{"num_hidden_layers": 13, "norm_eps": 1e-06, "positions": "rope", "rope_theta": 10000.0, "rope_fraction": 1.0, "attn_scale": 0.125, "parallel_block": false, "lr_mult_o": 1.3, "beta1": 0.95, "beta2": 0.98}
Each number is 128 + 32 x the weight over its row's rms, rounded and kept within 0 to 255. Layers, rows and columns count from 0. Numbers have three digits each. The size before them is the row's rms in percent of the matrix's.

# up: layer 2 MLP up, 1280x384, rms 0.0761, rows 613-623, columns 192-383
# down: layer 2 MLP down (transposed), 1280x384, rms 0.0642, rows 613-623, columns 192-383
# gate: layer 2 MLP gate, 1280x384, rms 0.0772, rows 614-624, columns 192-383
up613 104:133147131072198145167095102109080115104124070067167126099138131187110102072133134087127112081097087143122148153134138178157166206104166151155163141148133149087100148110107129147145096112144148139084103125129125136168170203025085138139153103112096121117198133138136139093157101131101090111111171128125140174134095175157149157121108125111180132082110141080159167133088124100079098086098132104096173134153160136136096161075123150126105089139078140071121136125090168100138125130168118131094079203200165133128095169191167081147150168102101111183104161194073066098144147142178107131
down613 107:091094124108130112157130103120074161155131150065127116093135094161171112194145139144167138179172124141119162052080174169133115087163152089127097155101097093124130118136123146132154110134121094104143128130121151149167109111243153108125142184168169170087054101115081127153112094082142147129160109152078128117152192144132116114136189148158163130111172154136153096129200127140135163137116100150132049148130179129138151133105045121150125152122137168077103080122128078147152092078103160086160169123083127117103172128081129142158142117148140096138124165112151187131151063095164112117
gate614 096:126121160123137131098103148098133126123163125127173116203105186178126169146071127139139125115129119086101130196153145129143087137110134094086142089072145156124095094137162170159133106088121165111153160083122109167093160099070137122142117119124197116145198171061155173008134152142163078146150137121102070141054172087087154104128125060133128177141149157088156158124116144138129152172152154111136160071096140161072081134107105111108131080183121122137191107154154116119136154134155148120156092134121058070111110133129105144136085120107128140114078110143119043117128136155173136131
up614 093:161045161114113118159116139136077068058112138117157118069158116092129118134181139166082115160099111132188132130119098129145128158112139118076108113162123109147128167110105094159208079164157113077056084117085139102169064191133164122148129128111144084174141154097140110172133139093143174101130167142118201162132129112146109165125149144142118156134121148122136098131158141183158132147110140098111123142180158064160117059180083154151151177121113062139120117182141146149138110168088115135082144146121131143041154090131166117160166101096174130081202120174064128141102106135088118085
down614 098:101139162124121116072172199130062105111143101145128105105072103074172105104203106159172146106136072129133105159118129199151109127105148119091111145154159113144150115085113137152216097156171097138124116137102131127154117144112164123191121104098101136104128128120150123211087142131141140115154067148101143078183181152114107085125110123107090100152145127143137135090158129153131069092154166105104079106163214134097138114092142092144129100153136172146165117183158124167157119160134031083079120202119140078117154080115169117162114102123113096090150121175087160147132157077139143101
gate615 104:104073171108140109187135090136122130111162116040175149115101116070133067111132127095106167109106136171117110127110105128185151186195122204103198158099085155100105161168109124133186170117143124060136116133073135152112095159104162104185185134174099146118160091146150126134120092148148093090146145101124128153167164120173128125098135168103135184136122134156126109080193141149152160112124149095164163064098107096138085157142096122125091119169153124139147086127169239119181101069077164111133108088094160115095136180072144153134152155118161106092130093125090135143163152162165104128
up615 100:187136073168134150098189185149138144154172146074149071131115123181167113155115128155097092124126120125117182098145061147090105106085087070089131050168119129189088114108133113092134087132114055132148135150142138133093185120136161118082090127063117066084111113142107114115127063123150065142101120124095125108136115187118160126134093160146108129121130210083110101158116135097147095139106169124146092091132141112086143145191114110103178189073103105089158096110082103091166125118162132164132111100160095116076174135121143152111104123124141131165152151092142129139121069106129076131
down615 096:128184160100116124141016101154097159106123115148081143101117147187102108092165222126081117150177148153098156210140099122158108136133105124146155106139125141142137116121173168151134179111163159116136130145125186087073145111120128158122101202099106102140182147100155105129149162188140148153144176088164135129123154127135156106108074154120153094127122148123209143137118093126150177150131103139124118126141126140108080171114098084169119118146093158098118102085122137159095148119101165148112115178096149081114103168143180146170107160185180142115154152143165133109088091089144100119
gate616 111:127081068111150155127158105114089140191146125103158199145102099123165135149088144182137154077170115121177133144179143192068074146127120119144098140105129113064120091106113149123155133127185101090104118047118134114136112110179125084169165097117148142158091125116113090111094072142124114173127195071142089127161142157106141064073102136146100119128151139066185152181125100142103124119103142104098106112146118159225143141133106152150096121166113065159137186111073124120125127118127143196129148139146164050180141099110167149098189162124122141056117146117136101162090126170148114177
up616 101:132090111138159122157149138078111118129102067180151143192143129096120093142132185183078115102126112104142152130118148192164148136104102115164126181078128139182104091142089171137160144192092137156145104076146116081114109118159164163131089108117190123126102136103141120087112114178110138143123149147116153164119172114148158127185139161147128146152126057073131110153113126118085116117141094174132120128176128153095126155087140109128153085119099045169170080112126125130082176120118220178122155127147098094090108081173103073122116115127095095098148119091068170174129176182168112147
down616 096:193160139158122125116121136159090160151120082119090168126127039089193125113116135117165136126093121074120192155160068113095107110143189114158127162093115158152122089167098138118150112111118119121119123127107143139120112092119168128139111026161063119107088117152065145098150135092107085111154167166137162128110135063102104049127098091131131177144145158109132185198142111057149126137151064101122167117145157138191149135120072134133127164123150093068134131166070170131143083170076138093189117146097182127109061149061143122219139070109098163102148124110143155034122178058178167118
gate617 103:093112130099159158194138175074137128143092114120144161113097149098114099147155148194088074081141148141078151133157110121110146129106081134159099113175092106135153174132127104122127115181095161093084068126137153079090102098107092115156132111114156112125115126132097149090085139113164133152143121139163080142095094139159104167135090091181070088112072198147120104111153166101073100115161134090152119113108173158127088159175114107155112137141102122151225152174184104119125131086151092096087173133128075161089128138149131182112179107096143173145102121157140184186123163106163148142
up617 096:147145133070101133109151127077097111137119169162127159071155145120165180071176139100085207150110055147159112135139129137178156104161145106101169161179109142115067188139138122099089096128170131115160114143145148138108143089141167097131133184125157150136132162107110080097131123150085103091091157130128128112149124169103147133130163098126134077073175078123110101082173142088131161118110131096106121156146050219173066050129125138096092125184107150038124105144126169154149115166076121109092078107149159130051110136088179134142093162115102105120079117077093123131152121151141105092
down617 102:130067128112105130110058112143053090110117152131135124171147164245102127202122169115134118181126138071167181174159092120081178127179139060086112148104160122165082177086113117133145179142119110121096149034140141121179111137137083127116152147169137133106136172115099131103173093150102142125116049070098124136153163130137176161086118194125093130148102172151142165078148157097129130138175161117172068151094169152120141104129147107119104110127134153114141123108104122102163119107162133104072120114160156181108130153099159168144188203146210119168143183152115118144198127157115099161
gate618 088:101122113154105134159067181125111127080074092123089106105078112138185149113140125145102105090170178163169046151061152157152095139120128152126125154116131142090154109149091104174107135163042096089174145121061114172149139066120137137113099158150116118125105152122187069129108104131054084084111135160068160108183156090089164105132122162114106151116139051132091132087130125140176132167103088113163062156185158206141129130135147116146122095090123103148125138103102083129190147093166147136091136075130125139101150151148100178193130149191105117158103201168146105167141164142196160136
up618 101:123152115136118156133168120131164118203143138124150085074131122122152116133098151191118143104085123081160136132103112121153121163120126096109125131159105087127142160145153188125134132153164168100142105177135130153127186131156109069142167130158162159136154107182075079117094172141159125115116112147151173184159128102191152159173141169158103096122130126134162076160097141074185098134142109088150150189184158169064160086128137169204134168098106154096122097101133088177139167159087147044111125139099076146099140060044088127152062144133174114132158066079149071107139170154141096140
down618 106:164142162142128096152073142087118127097134109117151202167123167115125114109185138132099110067156078170098156138076179095028147099133096089146094137146134162197130132141099118118068099096121191118151142094136161093121159105070186120187097203096084141148094169101154102116165112164117130107128138153104123162129074124082209101149129170080124201165116124125151173137147159174133119213103152167100118094148082199111092176129067088118126113161132128131117143137180095121145123099132103111111111163131120119110078141110161127167145092181162115146127200140059149149160173129162173167
gate619 101:175181127153051161187192085137153170148106142142133141099069147151130138114158192184096177075080073125149155139107156127073101140163120155134107128115047147110118137104118116112156127106112101147149103138132160153175121149121107062128114103123115094097080131250131091118169124085150079152161089112121124112156137181132136149139145106129104148161163147140100129130146160100085111126100053069174140191087188141134153111178184102163135101157118112183149169039092156099149138149187202104109145154111138126135155185163131157157110135116171133112133087105161129126082115163164168123
up619 100:137157139071145115113117148132096120066171117098093053165173141114155140109112123132186113140148209122153094162086126077155142153099101114151107130158166113158116126112084139144119072153143145093119099123120099113157114148108141137125125115097137137090191128107110184146147128125091148133164105153094161171023101056137091109205117140211179118167207123120076123111123061112085153091174127203118119094075118194142134167153127066134122184122102164120072126141128154117148137077098127117128116100120138094139190098122110092085122103135126117085119155136089078126155141213095071087
down619 098:108181115114145160131116157131082139108168171125139123195073132048106141103153129065154200198130133127077147138077059077143118114107103114141127175131083117142161160074095123150062145168183167084104094182097135138142128121077124172099108075091195153085125103138138142113107093154117148146127137177131160121106122117145083082133141102055159125150139132158151106147130107150118199144112068156124158127120111147079117142095119130109075149095124111179074160104101124129129127147095141110146129063119142118069152141119123138164125109097116121095120185170187110115121113151188066108
gate620 096:156136131115073143159174143128132141127187078132168109164143154097090135074130138157120095153155126108147137164158087158124100069117132085068116117138108114209180159169164142191106157142111115107193093126176131151072136119155101153173172142181132147137135139139189153138070129085114161114188133165114110099157096129142114122092122105169097148099129147113136080097104048118160089140196165131095088163137143147122196129116101164120143162133066167108182096128067127154107124126151046150102131162105153182147125134100157074147183115151061141069078099175086106172097084122171146111
up620 094:167157079164137110123143151133117139117117093114128138148135137143134100184164123135144136140141102145123118140176049166181084134164156150166144093131146098105127054148154042117169147127083131156097135131072123152069129115148133099067186106122106154104095199143118143188139163091118154122102206139161070110113107152148115108192094151108155099152129082125224173150169116173137159098106138131121125082104124137072113118137144075179137086149118170149126148110084128094099136154148161145108105099141150115120134137155152105050083104081152172129184075146121151131145161129092093175
down620 100:141143117134212114103085131170145127118099107101117182108151137093151135085104175172074088144116127138147093064096125135180097135143137086162151074124106140180150030147150058164142136160169140083124072119121115130057151131103135088092124120080146100123111170131107171161161175093109115144141167122066132203122182077118133144147134116101189102086123101090143135119138139159075136119140155156129224128136129151090115108166147103127167066183090151153174151134146154089106156131151147095117141105127133107104139046135148125188081086166139166106118131165068120193145114157097125127
gate621 100:136113146114119106124119128155169122075137167103146097102105146141151157089137129099140141132110151045093200104175166153195101135117150143158104159164113121112129155085147180154103104077148146079162145109154113129106142084164123177129110149140136176099084130176086173137127100108133143158197114153122109129175173106160104142119110111125151125151206114166149064063129073163108123165149128108178146092166121082114122136112074155114143134186116205177151187106116057094183135083141145158089157116151165075141163113143157174091122163185087112126156140149092120162176117115101112132
up621 099:097095147113089147123105143129230115125149159171139093133083121161084102107112145111091133095128135113089190151077121156131078098122178104123125107131117118079136141112130147116087131106169138070153147114177139106114136062172125108188106162116140124087126092115122131131132126126097080141175096151080154141108215076084120131127135093158122138072148142193153104079135112139094179135118074129155127095090095112026122093144071151110078078141099204179149108101164076099145127127125119174152144160154107147103047160144117083130120125161164154179132110130171122090193126169106152091
down621 102:102118100133179094154222155126156119176113141088138144127141142129158142111127133171142086075054116141095169138122137146158108099098080113070163151180103177122141162170172142139066127089122144098136131081181100125080164143132087149178152074110121143081079157151129128148180120082171130127112124072143113169129137145131160095123090088119108112142174085036133140129152107111143109144172128137116159096152175167131155197115197134120115142099107128057161153118106132093169167115117137134065117171175179161162112092123110154082151205134141193127120152098151066131166066114156119186
gate622 097:147150167130185175124115093101135126137111068116128176121101081166093076159143135119175111159155145094128100080145101097115136150137108155106179108110152133175187117091175075173063096117106161133073161164149126143108152178145122147176111142134119166103131129085137115117124093141152174149142188085117160110167180100166139124126097134165195112145082139148148172087154089128178121114112090162149147140187142085147116111105200127168091124185095145140139086076145134131136070113138106076169049118163061110101132158147121069175165131144139077074202087100166134076083185114132137126
up622 091:081121150160083128080100183083142135133150114086127121158165169103077159157144098129099099086143125167130212143101139203133113153127069096156099168139092201081155073178116159135101129201101084092101157084172113110132160119190134131090095105113131098125102150186130138117096114126116083121146142138134144111133139119131140128146211124136122166070176137112124110178167109129063152101118129187115162146128133160108155129188122128175175135112146110162148148188132112153182124134181048162161205142091192133124145127089101154078122111133092169136074153141093136124113140110161109140
down622 097:059142130151149097146089069136127081077109115133111194112128146171095164163162126129203125065138129085172200100076168156134153089143130103109191170166102136247119130078156080136138129087134094139155122101087127183200146089140105141127108178107135134107110140179141138139140057158130152149146141078107134097120105114168139103139105175132144122116119106121109185112157130101132031104136088105142140124135176156164153174132120097186161118178097239113101094172111155113128102123134104120152127129144134070108176132194159159127118116073097132117090088180158137105101106072116143122
gate623 089:093109168115120141076057113138098127162169137108143075044103128133096154102197181173130138147170175080166176104096136127154148135118153117147105147113104148116107109131143214151097095150167126139130120112109079098100120167187158099165113093049200100119144127092122143170125120133073120072202137136152106181076118183157145140114088134105176133157135133079093077135127142107126146147149082120119107160096134103051155116134148152084075076088080136213134124096051199195136145104121112095171154124158141145167169136180120132142115128122113106118156160127166172101094078136147108121
up623 087:139109109100124065107140126124066165129169099158137140050110095135151099134104191094092135116131139089122103160131090131081160127110159095137120096182140110151152110123112183120114087165137141120128166103075178133114083157172130139124165159117143118134143129147110123163151138133117133057109140110138159128092100136142135138147128147094124134154129185121064016133126176114160144125138136168140083138133119139096168084121174059103088077094083149163151172119132138191137115080129135142185137158111179159122083147131184115128132175148163155126080117127141103116180181140053089144
down623 091:125138115145154095147170111169142168106121080094095079130116132151139150121105118103122131112138159161093206091083132137156155133113121102182132113087122197108178108133122136151135117103153164138122060072034113161121114121108156145181062119077143181119061141049143131126141144111113094073095138174175102165137101117129151044133145188092100128102113129096088112143120107092135132136106132116167144204169118151109170152130151110141145194117142165123136145133115102106137114090137129127135131144157086139107052162126143133122121176118115185153168172119158125144168112108105170137
gate624 098:164194155144118084131142149072129090134110107169127145137121122136155126111133119179133133125159080068099167145098125087190128132132103138142152059109141107124113102145165076119146148112062120082173128157116100079160178114160161206143093146120086158152121140093163155091126121125157095148157189142124155158122091174181184138136166071083075150102092132101129123148120155134137115120216176134114074146145185213133117151144135177156115102135131040132112189078090124155111094132184152153234136092131130118135100111111132122100143111100172095164167128168131117108195147111071131148